From a checkpoint of a small transformer trained on Wikipedia: 4 heads of 32 (1 for keys and values), rotary positions.
Each number is 128 + 24 x the weight over its row's rms, rounded and kept within 0 to 255. Layers, rows and columns count from 0. Numbers have three digits each. The size before them is the row's rms in percent of the matrix's.

# layer 9 MLP up, 320x128, rms 0.368, rows 254-319, columns 0-63
099:154156076079097112129121139180127147159117122081168167115071143110142111127100128136128112126089144146117103111093141130182134143141111122177079108144127154112108146151131132114125140159107106
111:140162109130125169140148124144124132165134118090120096160148117129140146117110099154121149127121129148141127127125124128111154127113104152127085089150137151121164150130131134146062152150090118
103:134129087144105148092130139146140153140102068109157119171073120113141144119089120111151114106083133166141177139120138134124149127133141128143135138097116152147120102088168127122140112160118122
104:094147076088147103164157127107165092147140116147159102134122127110133148120138108130149137148096112129152138150123107131113159136106079133120161132143157157143077132160114140120105113122135173
098:088112093118089142152128117172121132111105101145105157146116131130191148112104131106126122154138162130090172105124168119153158103116142127108153127177168108116177134110100118130109111115128093
096:091119142075085144165153115133082132124151125155148171101131186166152152132112108145149106160145141088165109098148152158149159139108134134124095096136103145146132097133141122115125137123138120
108:176117111165132138153125120172135116132131154153169114117154138120146142122154096154131158159152106117095138087115123133144171100157111140125140111130126060137095131128090148138092128141086119
109:122125145116117109117172137139143146166128140140089150108128120125141101151134140146140138130140117048075115134097102110140174169149119098158125133104140153134142120127100084167106123179142111
096:130139111158120107145087141179157138085135123174129137139153133141125085183143163156122131157131154129153102148153174126128158098124141117100111150101106118098123156134129134079103129157119102
099:160110122144143117118102157081145129134105110091115101141141140147163151095100098116113165126153131097169155138083097099128137136148145144104147100158177120102068156165138131121087155150148145
103:163149145132115176142145146084126170119149127131113085150100113124115090120146133184104122128101108143092133125149119116132146142117098140129124102169120112146149144087100154115073108125097159
107:144108120171110106099131149131068147149074111090106109107164115120135098124137197144123162124132146126175107099123126129144130107126161116179146105142115159177130131135135146127138145133139147
100:142119124154136125132101140128124098109141154132171122128097146153117130141164154146137153104137134158140099102119179099096111139099106135173151112149130084177086099157141151115117126112100134
100:107101121131075122122088122136101093053162077133109105152130134178166131135142136116167132130104157188125150117110102123119138165120145154141110183123112149099135150119097145143153084117106123
106:134148147114126107118130116160123174098102140187126160100117118140141109146142134136171089130124202150142111104107145121095169142126181155101122137104107088103140158130105109106162097143153129
102:176133062108096152101169106133139104087124146158158148141143117143109162101146152123089183116148138148147141112138138122105150088139177152150094101133144121132125106133141128133141120116103127
103:060118165147111113117116113109118130100110160149122173106115109149146130125169132152128197121123111164144111100068123129124109204127145141110130140121188125115172153117114114112120146118128120
103:148133168151094166125175136118112124113096103126144175132151131160154148162143080094122155140098142141140142109135169138141145136110108097122161140155135171136106147135134149151089113121118137
099:117076132107118088085108144172133137146138100131139160116170163124128137135133113155152141090098123139081129120126143141120118145139146126127134145144116096058128105135131107090174175150116133
099:125122168120130147084171078154160149128110121157094124091129141184127146126101143150108088146102115101136139105109122097110152102138080163123112111127136142122122135129094081158127099127130101
101:153193158097163095129146110112133118132131121144128144128130102110145128116145126149157158097189140147130100135135154166105195124121120130191116098113127150103148084144132139102112088189145090
092:091106114177161096125103083105136188100118133099152142106148082136119103120135157104111147123149122071163152131162068112137117084138143145139144138101170107148142130095111118146118131155160118
092:130148164112115107142127141159154146070143093158108124092151127084136121135178159157162154137131121120151130126116146102091144158113174107136113153142186081129172148095111128121158116122131100
098:136129105134139090150130122159147174140107138098112117126114138131113161133099096115133141158084137106107145101128151119135147120090086153129190118125159092158111097128147128106111108094152121
102:121132144124138115150120147115072149136116098106126125137127073085110135156138156133134161178126116121119132134141112120117169145148156161128126178151171094147138117099136120111127146139137125
090:071152117190146126123140128150141144126085128167123130116148115082134124092098115140114125152135137175142142082162132091142147161133071118123144174102156152114132116167141098154109130107150143
100:131119138135153153144119123129142144158087109168113126139122088096090128161153137168134155148142110134138153115130134093120126091149102126149143123105143081124115114108193112150169154146159153
100:157147116112161146161115028102094118126099175157121145124143151159151120177157149116137100142133157131158124115141140136101153159087124140129113145127127145123123125094124141146153128119108120
101:125097104131129136139132140099089151124097096130113134137102129115158114131138092114157136160155111112138147165098130162122100145113116163138130086077154131120157107138149094147091149094130140
101:115113169124110128087120138140163113139104075128129095136141137138135131177114102133126088127116137139139067107148097177165124123105096130150132153108111106096138129126154123134161151096125089
096:145117094130108117094142142143144115139185112124123150156143130128151071105111093131136077171136123108134121106148144075130129122118115144096166088171096136131138104115132128170119113071106135
104:176110135116097105105133091145122135116139104105133137160135128116154127105087130140099146130134109121155168117126113159106112139115168068153108133114119140114099119126132147103152165113110076
103:120109133135168105136158125116092143113094181112157117141150105100119147123167103153140144164191126167107153136124096141119121115133125113138129158168110122108118106137118122155138163131133108
087:126119146149125137140108139141134104137108145129130133170109123133138181098108123113123129120154123145089141104126116110127104218134104127146143147120141101141137134132138140168113117124147168
099:148137085145148150126118139129130110122122146162111116108111114124151109186100167135115118129128108111104095160128124090081127125134136145138102155119149156194114112100130107117118125129183102
093:127118144137130173151142164139117137119162099126146141139140116133107112118105140131175127129113092079119092115109089137120111118111121113134082169126134132117132163111129123106122147105100163
098:162102097132117137090128146086120133116091193153130135105137161149117124124122102118088167155107102133112095079108137145151139142118165116115122102161118145078146137135087104162088140177116098
097:120103113161092152087161146104118127138158115148133179082175126148152105146123117103126177124121174097141144149122115111159155137165128186157132145140147111106124148151133117114088111122196104
105:088109100133137125108104129139145149113121095135113143109093149160155131114152137119157121147113122109097120098138085151113193114144085099134102149134094134100116060108104109116138115090136111
099:108100103093123083153129123127144119127113097149160147092134147116108128079095121121131149145159095168155132086107133127130157092114135147114082166084133150080156138188103126112124124112121118
107:114153124094112163081105107071127128097126124186094132144129152137129117133064134109164116167141147140158149125090151096107143116101125130141116150064112155114132112105102123138139134135108158
098:162173153123117098124140139102112090122151121123145123062121141123107119172135134082163117103107147167155086116156142123139114129111094098136139126138157156148122180115158156101121108127144119
102:103139169115126093107169133129177168164123129127140130126140138127164140099129108146167143101173157111142136104128130135107124129123159139125113131154128086109127127120142141099127175122124100
102:100143117158170133102121115132151129114132147144150107139140095152169115142126157144146122083072146108119162121146161143082127124131147121066153115163096109146121103133190089158137132169158118
108:142079099134134144126099151136085130119158154148107154132168112097091123105097092109157123146112118122151104120158146087164137137078124105125121137139149116128180118146117112113108155110122137
110:144133154113086125126129146126133161159111106135115112123149139113142105132106100104132127107117136121146129101087140148136136089133145090096136123158086171153112165108096126128095119112147146
106:140099100128082128114133145143123144160134145131105107157132141132089189124136106125166125097069122124123111104124114151148174119097138143150113177121123142127108134068125137141110110142118127
100:134140163121090138124095118123105081151107107142103145120142139109132101144123192172096135067143132125129114129129112139112154101118104110138101135105135099160166157118130183159115115120125134
096:128137122092118124136102145179089119094106137090069097082099138124096093125124129102130141119136142144112149157134111161108131129090165138098130140109141167142147134111146162143132092127122098
098:124125138154121123156132103108098126159122138094181135130150139120126140156127103165112132145135135158080132133119106117155143131188095127155129091152169136123137115154120119129154154121127162
095:118138139102134147132120114140149106115121156162142134098144110137136189092104096113125124144148104158124160126136153102156114111135162086124134157128133143127137145132151108118136143105113141
097:115130089171070175133124104124115152184113132116117082132150162159119129143092134145092106168118121147140121137139156138176143138134106156160112121116144107122108097149135097106115140089140111
099:150117111078118138098146145123115112095121163147121110136091152176176121109105141112144121116103158110120150112129115180096162142126149134140102175138125149113136117115108133116117083110116142
105:147127124130102155134142189120113138122144088145115111127114134095153125161168135089137168148108157123135134144126113129188118105135105106134122097150081126078155135145137135136118134161094091
102:098168129149131184126128131134126100092143075087102140140143153120166133144120130143094131096089181123150116095111141145146097146089102146104104139184113108127130107118141158105163152142098130
107:121084133113187116123120075164153133146101156133144116088085136165125127093135146164127095140158158123131106140173148148131110135108156116160139134108145146110163127132122079149087123133137092
104:154146127185125163076105167165118130137136157118105122128141094100164149116113142121098119110129091119106166121121115117117131110140134122166117142120131140129143101150091103137157088201099106
098:124179116166134101105107139150148123092108170147147138141121069133129157121115110120125146142118132109142074107088113100121161124156160141165119122125126134152159139182106115124144149126145126
101:137129143116159128094057165139129145120141167181136156099131130123170104151147120130112122104158094082120129138123143167138139130132153115187118078130122118153097133079118153154133171132150117
095:080089108106121067128145148131115142113124127143158125089118161135093157149121100136121130144108093139141120146160113140113127161127118157141142086133102116164117115178078154122129140128135137
095:110164122135128096153127133154120168086071124158160132146113139154127141129070130103125097113129139120116061134184091140126112146173112158104110079109136163148144118126126141117128139106138106
099:054096103116147121117165154105133185118165088127161143116117109159147128100102116093140106145140160126149095114144132149111098116085118152105122116144080117109082111169162166120140137155096129
098:133159116141110139088130101148104115131106130107156150107136114136141146131140143082120151153113141146113108144154126126133160121144139106105139100140105150124151135129100102150137145139147157
100:130122148159130131164154169103055137110168123108131069128113123114134140102142166107147153096150078131131123175149130142152110161123139137123163085136134135117142141127124201111141140094150091
099:109117152117077111145124152123108099118157118127123082113123122131088134146128140166127157176148136133095122115139147144182127140140143110079142155112126125144117134121126102142103174115120117
106:117125145030131140126097104129105101137130142117109080112113125140143105149129139107101145175115161119157118137118102111101139087157174121084110139127138149097160116078092134098103100109109123
# layer 9 MLP down (transposed), 320x128, rms 0.205, rows 254-319, columns 0-63
102:118099148096099132146126088133127129127135131134184175119147130144125129109142121136126175127117117165168151089088163139116124188084135165191141100132157131132127158109107139137115139096115114
108:145138095116092113106176150143110116065099135125109126140069130150134105115136127136142069131128105116140126134131140120110141099118114171110113110138164090133114139136086117106101118141043113
100:166151109115113080139144116143175134154140135130165068134118148143121118167111109143120137106093145101139138134126121117171094142122147164131148168086123113159164116139164137077125120109103119
103:139097120127156141133130164098117119066096161140132198101130089114154127100082129111170121129135131102130150147126117096126114136104153136154134145151131120117118113124091079143136138122085128
096:137102167150174149128156115141098133069141121148176134152139128166147124110115123115138122127097104107135120129132145120124139104121139117144108127135101155127112059159153215197105164102133123
099:115175150157114159130146123119118100120119099154069142134147111154154119161121123139147147106121099160179123134139119112108088135121120142121133100122109128126113143156136103098148152154122102
106:171163124128174133146143138168137158119118159131161095100135096098115123110130148117139108161159103122103170123148111131118100127119110122070136128116159094147169105099131165076131140123105146
108:110104152117122121128099118099112114119094119162156171132128110151136136118137165136140145177096119126161175122108140157123151113120139138105103094096165157106158131161128143038146138128125079
095:147136157132082105171115089133150126154144120156118143128114134128120138161129133102136156135099152155133131113158114141162138169154099140162095128130145120141157143097180117118106135159098122
105:126136126131144108137097083096153134113151095156136124093097141116132109147178078157177109143116162139112150147186161138130132173120153125123101090143123141116117144128157142130120125140114111
103:174183105127111123123150136107122152146132151107137165086133155103149093162103106127138133120159167092145144128119140119127134157156139180111108137150117156132157097113120137089126133132101165
102:152133130128116089124092119144098143132153152111143062133119109164093083140118106112115114127115130105102083081155099127137114141162124127097124114146128172170139127103106123155141150116147173
099:119093131129125074066114181124129108087097125144105141122120112134140117122085102107128123113136148109146107130128128159096147126155116164104132133092121123131122120153168131101104153139109077
100:085114093140120101128127089138145092132131176099142131126151131141158147173115140143112087108128151117109126113119109104131144127113088161143112139094129163145115127153137140084137121100132153
106:172166121144153148105170129139124133108134109090115192140131131137127134165112131132144135147110127107165171121100126158106096143118104144122157111138137156143121147093084097161103117106102079
102:144172116121151130129151128138160132161158091103117107152168109100104102120128047136158170114112102126135130127088135112145130146120119127116113104126151111130095143176109112129076095100111150
099:160099112128173125128140148140132113094139143142141121145142115086129115107105119131179137106123144123116121124120139134112129099146132108102162141180121130145121133144105114127138130064147080
101:150084156105100120123100139113089119172098117125117125130162116158146139107147148122100083098066103149088112174157145080143132126188117096130151112140144133154157118115118124113106085130113127
091:123121136108165155130109148074108095112093105187101147138107110144127116150107137150113130137128143100124165114113144168149129150110107142153114143132146132118085125177147093059140136129143159
093:130107099092143108150136136152147095139158113072122115116078148130138115124165152119141137144139137133131084188123166129131123102111125111115133086143153104153149134103149120106097128122107110
101:104133103145166167121106082149190132132102154122104148140116141157099125146123102099160130192103128139157136124119129155128133130073131170142140136084099147066138127144175124135144123117114107
100:121138146156114099143137095170124149111146094146173097122114131145112114150067112111091119125120112123147128153092130142124109184133135073111126130102160152129123126157150125161107110132105157
093:130146112087166151119140131120116139146118100100147137119159152135118120177134109118141172101126123111110132103118094048137124109145153142099133132144091117129147146128110166126088150149108174
100:087123141140111092112169128126087104138122098132119146127133104144114119097109075091082134131077147121125083142140115090088139138137136145164164142132125122148112093122124162161125129147124135
101:113155087129108119111126124114127130107138127098094144120162166147155184149090118115098152109149159123150125115130112135138121131106154145145151161152145122100147109162144128081146146130101124
091:174169139125138130120104114083151134164178139147112133142114095140098156082179147091162127137153135094149117112134146115114124159156133148139096137124103134086111149126154139165169130124115102
100:160149125127122138156162088122079101123087119122108102127147134109105139138079170105154161121054130140119145126123107120157124128097114114121117137134114144137113121132175179146094119128153117
100:163135152156160150115082055092116149094122121127128102103138099098118148144126139125114129152103139134165176135111149103097098087097154156131127134101089108159115132151077104122180147088132145
104:149106180169153114098125152105155156104079093045154140138107097163115133121101142143129125140128115101099144087162135125107158140121125129127138149117079114153124107146105130112130093092103100
099:106114164143127120079183140145146093129142156119131167127120130102114132125167119153142082166122107154085125132099097183150109122116125153121142114117101127120131118142128117148123116142134169
101:124144149165138155132079131095133098137091127100121136158140105133156129107177119111117110115157172143135144127132122102151157145131118123163132112191119147152189149126157088123113144145100124
103:135159112180130151106149151140118180084163110129117144122085164118138150143186129126137118147129149142124161091124126140169111121088122091104131108158101137132139145107131148094097134124118098
107:131145155142116109143131171110103120192134172143099172088126114150165126080104124126137118090107099120101103151123109127148143142200162139111095113162174116127134097149130116155151134146125113
092:128176119083139081156119133136158141117107163123112137142132112109149081182138195100116155122162174116103169122145168118106105126132131136104128147101138139180130159093131129099104131146123148
096:138140143163082124114064100144143120136126100143124112118100112138103117112139133142140107152095150162106125150124076102096085152131116099139136142086142102075107100120137149137199124105103139
092:107142114108162140161150110131155104162128137119149135157163101147121065141158115106124119104124149169124127176132118117086139142138059119112166148100113115160118146122108137110141141144155100
097:108094167094150117095137132143115152154116110158146147164140110144167169120124107117135122151120133104139171135149135142092117125211104123097154129128134167120098140088087149133143131120157129
100:154122106151149100145140127159093108117124088105138143142141122117114119157154095130096105143120127115117113127095115112152121116084150150112125121173150117130176120152099119082152139095139094
106:124106130179106152135109104148131152171155111144125132140132175144144136123126144162085135152123086131138101126198094133140179158137128121136112139067081153083120144125118144057137095144155123
103:095096122130101122117146144140154165152106144193146129110127123122143145135099133137113145129117139122134133134168096160141124124137131155131091111110104149132135153100142149141151127118125132
107:120164142121122184108135128149091159131102149111151186099205156162131129139104096160114120121129121121105127105102129111148101105116133169119157106207110092154160137136118120172104141128123097
101:169159091134182103144111107131112145133154082137098115146148156126084086113146147134132180111145129107155116110105111110141148118164110099121115135154149115138115089145120185061135129152166116
096:171118169115157145131169142119112096108130162143141138083109134069178140106092146124092139124112094132117158166169124119085126138107137187137098126161100115145130139119112121147126119105165172
103:155139125103130144152152108160181142109064116114125093133150126139147160154114140157109175122121116119160167095076137104115125106137124084125120161128145126116130128143115128122170151130128115
108:180125101118148107130114116100122139088092119123113101127096143115121126122128140127120128101170119141096132135135169166189139118114101130119108144136102139072130149156149124138153204170151103
101:132153117185109157132180142104126192107143162122162091137109083140115127154125163135126119109112116151121187118102090127135140112103142147112092106115166115102099141131124151153161164100106146
106:104136099139145144138161112181138118139189088114134139116121151153136156112157120124143135145135141155133124152114113122191101086151115122119114167156143127130159095114129099103093084133144153
102:116118103150129119124154131130154126114133153089122054138162143124110137108161119145113106120130128118148122127062142150129098100099184093127128129169128126093076161109097124103129184116142136
098:173119145136161131137130144103140133124116087104078087133109173142135126127173088137124093133125099134136108144145126126127164156144162135102206138161122147121135077124129145115135129116143130
101:147118144070131128118190124118114126114111161100141181134147138118145120128137106138116147142131129160110111125092129128145137118105129050157122148117142087117096084128150121135100127157146110
099:107140157141089083091112148126131128114131120156146155143135175122120098078159120140120132151098141162132099090145126114112109157130138107152147145091112154155087123128115100111135125083110131
101:155100116120116128156125099116133068126134115094138142129116133158109111123116123137152159128095145158173137116106140137119141138133160122140149112115124141125131121165088127060104122121180107
100:120120156170129140140105125115118113116147104112081131082159127106130137180115141139127148171161099118141120125123106131149125108141135122158088128126121136141141148117103095098131169083102145
098:158154141129139121156143134132126100090110137094118113129152107118135144140155121119130169189144122091131138152099163136155131142124096122086143124117087115137099146124142114143099087125120078
101:118144109113164146150159142150121118115076138122116148140088170123152159116120099147133131119119155101167073121145130151149164127123090188125141110102123125161115145124097165094144141124135095
104:146114154127136179129118113121118115078115121136142111151145103107076151136141123153118166135154158109122101129097153145098176092098119126103134130105119147099102122101168077128163113096122117
103:111177117135147125131154117122120148121120103141119101105080141102104113104119140159165122134110127123128149119124196137136111143105094138152120126126115117149150125155126090076106124128134127
093:111142169160157156182144143125119144071085110109092135068104120146163132146133108103160117118139133149127150172100122117149129106144115121164142119100134118158146131092164128179159134123132148
102:169144081135088108107130177107146173142091132133135147119113112115137113152148130110142149146158094132089133153149112112130128144154137085154122157088103128122091144099190084078135153143131156
090:145134118107122174143158107152094153146155178094159124139136176128104145133097110122133105125105144076115138124143130146113167103121096110117091122148128102109121167153150162221115153134147128
096:157115095136077130121100113106131197090126170142154137123146092109133099139098098121079136153127106087163105126148101098158145133124139173129121141125156138159127136132179135143100097120130148
100:077128145142085140126170111113128139140119168115125084125106150113130132083159090123143141130128122163121104154131098154163097149129160117100120167196096138081116087136128156178133109127133130
095:097110109095090143167118122135193173107103113136120148106124076098124110141109114137115101088129133126129168146119127130143134106120141143107142112095106109112144129105102111126132150152127087
095:110098149158091129151177128145122141134126131067120117096081137138138148125150114113139161122128109140126095159143177145103126136117142147141133121104115077134121116143054152103149105154148124
092:146150129139143142112125115144102126144101121143106136100126146127120155088077169108110150103138164127108181120130137163149083141151113091139129082147167159067111120169093127191146092142136117
107:104088123104141146093094168122132090147098122116098117092142138156118150119131131134134171173162088135113106121126124168168112153145145147096130175104178104121099140151118120138094153129130196
# layer 9 MLP gate, 320x128, rms 0.35, rows 255-319, columns 0-63
099:180169112164103154149130117134167135121125126112107125147172144123138112154125123142121141175137146097146169104132074117140110118131105105134151113137144190127096118136117142155139164177127110
103:131104161128126130153097078132117166122114088173176152145160128125136135164170118122093102088172069149125161112152112148109136121144128123129147158113131136093154110140092073142117142156138115
103:123129110096119138153096107117122113108148137136152112132128131129170094100142113128118131156091123146133138119105122094114107096150120125159184158139100115111114146125122177119143123158104140
092:166112164139143097129142128130092128097160117108131109125145148114156116152105149114108118137131125120135138079103107128147119114140107131136121160123082143118116094094186187182089175153151116
099:153132129140107143174143179135129110069124143146106131082148117086119095131122135188124124149124140148109144116111122098102141115103103156117121143150164100113089123156111133138108121125153151
105:093156098127129118141124142128138169104143103129106139130153159076126151156096113144107119160163148096160172118084136152132131134090138127143143155100093095129106095133173146124102173120114117
107:155121148094128134144136062123139113117161139121124120153175116133122189124098113125098102140145101111160137138109148139137087110106138128134092158112119127132091101115129153113077135113116101
101:135160130137168121109175152133120110135111137131114103133113164139103123122132149164122102154130083143140133149151132114166168144155118122124111154140159090168103158089124139158099136099167141
105:127150124146095129145149096107121101122131141141130105076107127106132097134155148099120138201115164094171091139114136087081160134104139138099124151125100133127148119128116153124158150135140143
104:133118137102098125148126110098136132120145123163154128091105165145126145122173098134133171116114144113128146083135119142129136133131130149149068086112124159122085129118147146049121093149127157
103:119134133103147088082087150159120154154103138140103165069089098166123128141154123126123117128133096140119128127151094126146119130135132097116161121112140135155104144106108145125114102136106130
108:146141114120147113117116115123103106113082141109138113107096118157136137151153167137152147105146106110139175109122103153144189096148117125143131163150145128120145102195127102108080147096094129
098:144123147110131096127142102174149132147126156089134104089120167069140098126123108122096123158136114144091106133176173146141155105090093101151138109116183150131096091171110130121124155086129109
101:114125128108111143092145120117156155127170135145114128121083102126123128123140092108150085130114121134151141114136127138155131169157143095131134100070139150130132162077158100114127105159134126
100:167146136116151124103102117122123110124144103162143098101146141147134165141130162147159119103113146169181121065102139109117144137127123104165158148130097121142072034122143154148197116139166122
101:130126115143171171176111111170134153127144135133115116108112177095095124139068126163105121129146135122113088163141104126127090138141169140106129153141148100087111160133161074071127139100123135
103:133114144106134166155072111110139167140131129143081096163125135152141131128111149108088136118152161117111150117130059142050109125151150143136116133129123156128142106121135137164146115142117176
097:139191126116143106119148132110184120180111170152153104098124131078161146157116102123100103113120114183170133122134154122147151121136150132157111127140161154175120112140129140158115128099124125
097:115123120111107099100108137080109145130117155179106147126099141122147109113100132118147162061104140189137188116157135154154125090149130139145124121124109148122099127137117124119140090144097157
091:102133112121125151120109110128162149164076167115144149109119117156150126136175151123097107175099106095142127090143125144132130151115120137139102168110139109148097106109148138110131099120118162
096:137124112104148111162117126084113153152144087169128085117124187124120114095137104118118087098114094167118145146149121128141130102111141159085088100116126127165121139125102142122108109111133123
099:155130110109158134120110143117153129120145140133124131129137132116102083116180170081119152129141126141134086104149131101154120125123120146146161144099149152175096158120146138096084098115127119
097:116120102148121099120151074089155145120140167131108145144097115120090185172114131155122144100125152138145139122137141160151148161110125115139153104135132178130118100109094116121155128109108146
096:125149100110160121123101132107096148183109109147088138081099109133127151123137132110099145112129116144178120134101095081164108105136129102091145172123107114131103151122124158155117128094152111
103:111107093128136126118063084139116135139113170141110111143144133114128117125128157141152107153116163133165106081120126086142129133117103156120139164131137154130124095149128139135112157111142153
100:120106103133137115127123109146162143137132139189127131144100177134159116141124159137120120172146138143150127116118116099117121152128087113070124154121085113103155145158104099098111108161145158
105:159148137102123146115085133099121148121153144116101083122097150130165110139118146156158134101161137093134096131105088139124146158155149123132179083136136170165175105136157136150115170121198114
107:158146121134161160108123089123103167099122103105104137119157124133092145134105135088137093135124136150113155138134128154173122178097127127118108113125127147125178160105142151138138105128156137
104:141132115151168151125124116088134138130123177110129098069158111131119130157148128215127112122107161126162122136096107084129127089112131133117153154136149128148138160161119170130124118143139146
098:143126109127117147131065094097137109090117131139130136136112137146128133158114082089129128165136120102131116169119179065137092181108103135101101098117119114144085140103109120122107135159148127
104:119115146112130139099110139131128122104152128135113149128136173099126149126091115128133148136132133122181152107109116136153092125097178120097142142094112176153129155121110116112129102062113098
101:109130114079118145119141124127102109125132169189100138133114149125118128178101130070104162133082155110184126132129097133123109158128154108133147118137117123164136149146131128100132115181145117
091:138109128163118136174114088110134171125148129119113117132133114108134104088116135117158118107139092135156139118158085159126092089163108134192095130121151101116078137149103118126141127081109160
096:112090112117100155139125118089133181121117117149155164131126138162175148133119099091091118136141118151145120132098097100100109116117096173114143145130056161170139090121116151146138144091155149
090:176134127054129113138122068117111108125119119121172069080125115114155153150148159119123129137110124134129108127092111131104102105137133138132130134150177143087127180161105134136092109091116128
099:116093124116126107143141109112111120105113112135160133118116140144138123150124162144155165147094128172092157157136169096120145201092123115197087145131158135114144140129113112145081114136127167
102:118128145142120082143126146091154139116147144127134120144158135110147102150137130080089199119151103084129125119151116118127126135102126143127131143121122094133137134170130153146088143119135110
104:170162121073126116108157139114094152135100140126114067092140122100129126144120129116106108122163166130108123133103159144164122102118161113132157161154153141149110203150153118147092152135128115
103:109114145157116110143123086057176088124092104123140154133169117120149149100158127164134101141124136121105127131110142164139148170108145106130117136082112160163092139117141122122154097144174202
108:139148166152135141139159106062146127116116133178123122153099116108133110126132135141123133175182158127166126113126130109109101093112072123161131132134119124120130112108099134107116139077094111
099:129118088097154105136111126118099118134151139118149104147118127117135093080118142136081168145101098137138115099124098126154137130105103153140070144148151124106101102130115111113118101105134143
098:130115091107158143150095089132148141118102122152161160132146134095119150127070172119102099109123116165107119089118158151110124114124141103112118097122113119144108130112105094078147100130104179
100:178108102114162145151102102156131123142102117123169141165135131138178162119126130152117110143138092102104168122067110102146152157137099091140152144121129126135146141121106103148080080156120104
100:135121121160156127123113130147134140154094141123121110150176159139152144081094108118094161111176092157120123117080081112134143157115157146110126125140165098176155142120095154110172148144159123
105:165166160071093101142094129104141123128112117180158103121145134142119153125096107133123140130102117142122139102137127102134164104120115125097084079180146130118073137127112123125139096139092172
105:182168101078120129097172149112145139140122142131129108118058125109140115113115134132136139118115120170135098137125130120159153133085142074105129119111133115157157093102080124134109130125149134
101:098115149143132143138132142101139110134138151113140080115087136112161149149101130145117151126192077134077131098114125151137158132072127158149134113124121113136138144131119120101120117107084161
094:114123092098085149134124116116161156107148141102115093136120167183162123086117143134151184145147158145120131110099105119138089129084148143148164147094107137105162126124125145106103112136131132
104:143122135093154165156137127176111112128143188114147137119123134152121123143148131125152095132115138105152087104123139147094126132165128154145111130102077133099146103124107097136140115098104132
098:146158123134202115098084147163129084186141118109127184089141096128112135121137080108138086158118159146132098137120113112123124131112110164142154162078139135094113126128101127105155135130154180
097:124094127101154139117146093114187130143103115129155129109149112146103119166123112121152102144094153160141129111105138118097128129169093081122207160138112136166146152139151158116120109124183127
100:135162149082131107134117117135124145133074097184165154137102171111131183128144128081135115154100118132158160087134136120114096146163096112143151080115106111152111133122127132094126105180129110
106:099127115139139047101144070168128084152113136117145109114111138139112124112136157151131126124124172119134112094134149104147123111129124160169131179124165115168104107104137135133115159117143165
104:132138133111158141163098153088131125137111126104121140141128168133132116159127103117146171120145111115139121079157114158176131111154131145161126117110132134083076153112130166141123180152090137
106:089137127155187150097104121130151115155120155087121101130163115115105147128138140163109142185110151123117142123116139131112130140100090128176136152135133127109149143156124187124116129153141114
106:139131126137129129125061131106197151160143123122102097148119131132153139176095141161132143120096143135147140113139092149087133162095136145122114132139122132116181094157107142070126139139129140
098:190169156120112081124077122110143138125090140127138066145090111140111106127137120147111117096101173106130136126076098125103133101106113166103111154111107161129148121138149086115088124099137136
095:142147131091132118144115120034113132152109124126132063138133140127141112124090113124091168114130108125158106096127137112081139136165094117063118135138139130103085153120139115119105134093139105
095:144131139101133100128150148167166088147059100157155125108128120173147150123144118105086136203143132131175130133170153136121125171102142158106169152117112105181132102110119124160130126134109139
102:109095161122134121105094080115138149150117168136078122128129130116096123173157117150090211113115116144124125119136169118142085161106163120120102117118132171120086091113127132111142133131113166
100:133135158150095114117109123057143144185128133166154135124164123133141153094120141112153110155102126127116159096168111123122095126159147144131108122137081135104126143127131133147131125099117089
095:154158103119162100125160133139109119141089136122140114087103125101144118143160165118107084175100123154161115120131084084109089140166123167117124142096140127083137125175098098137134146095144124
104:090132110127113120140104106173127132109132108157103135114121114155151079153100104123093136144100144103113141129080148098125163124138097156135126140098148144136145079103137106122133134165125143
104:078142148141122119160114103126142097153111112120101116132137217177148136120078113105140175164128128157158156165127128127142110147091130162131139146122120089116157143095142144155122139116113092
103:093164118099157127181149128175111181132127163172124130137091138117134093144121137117081179145082098121144164171170127102119102162088097112140112145109144112135142126147140146084130169115132130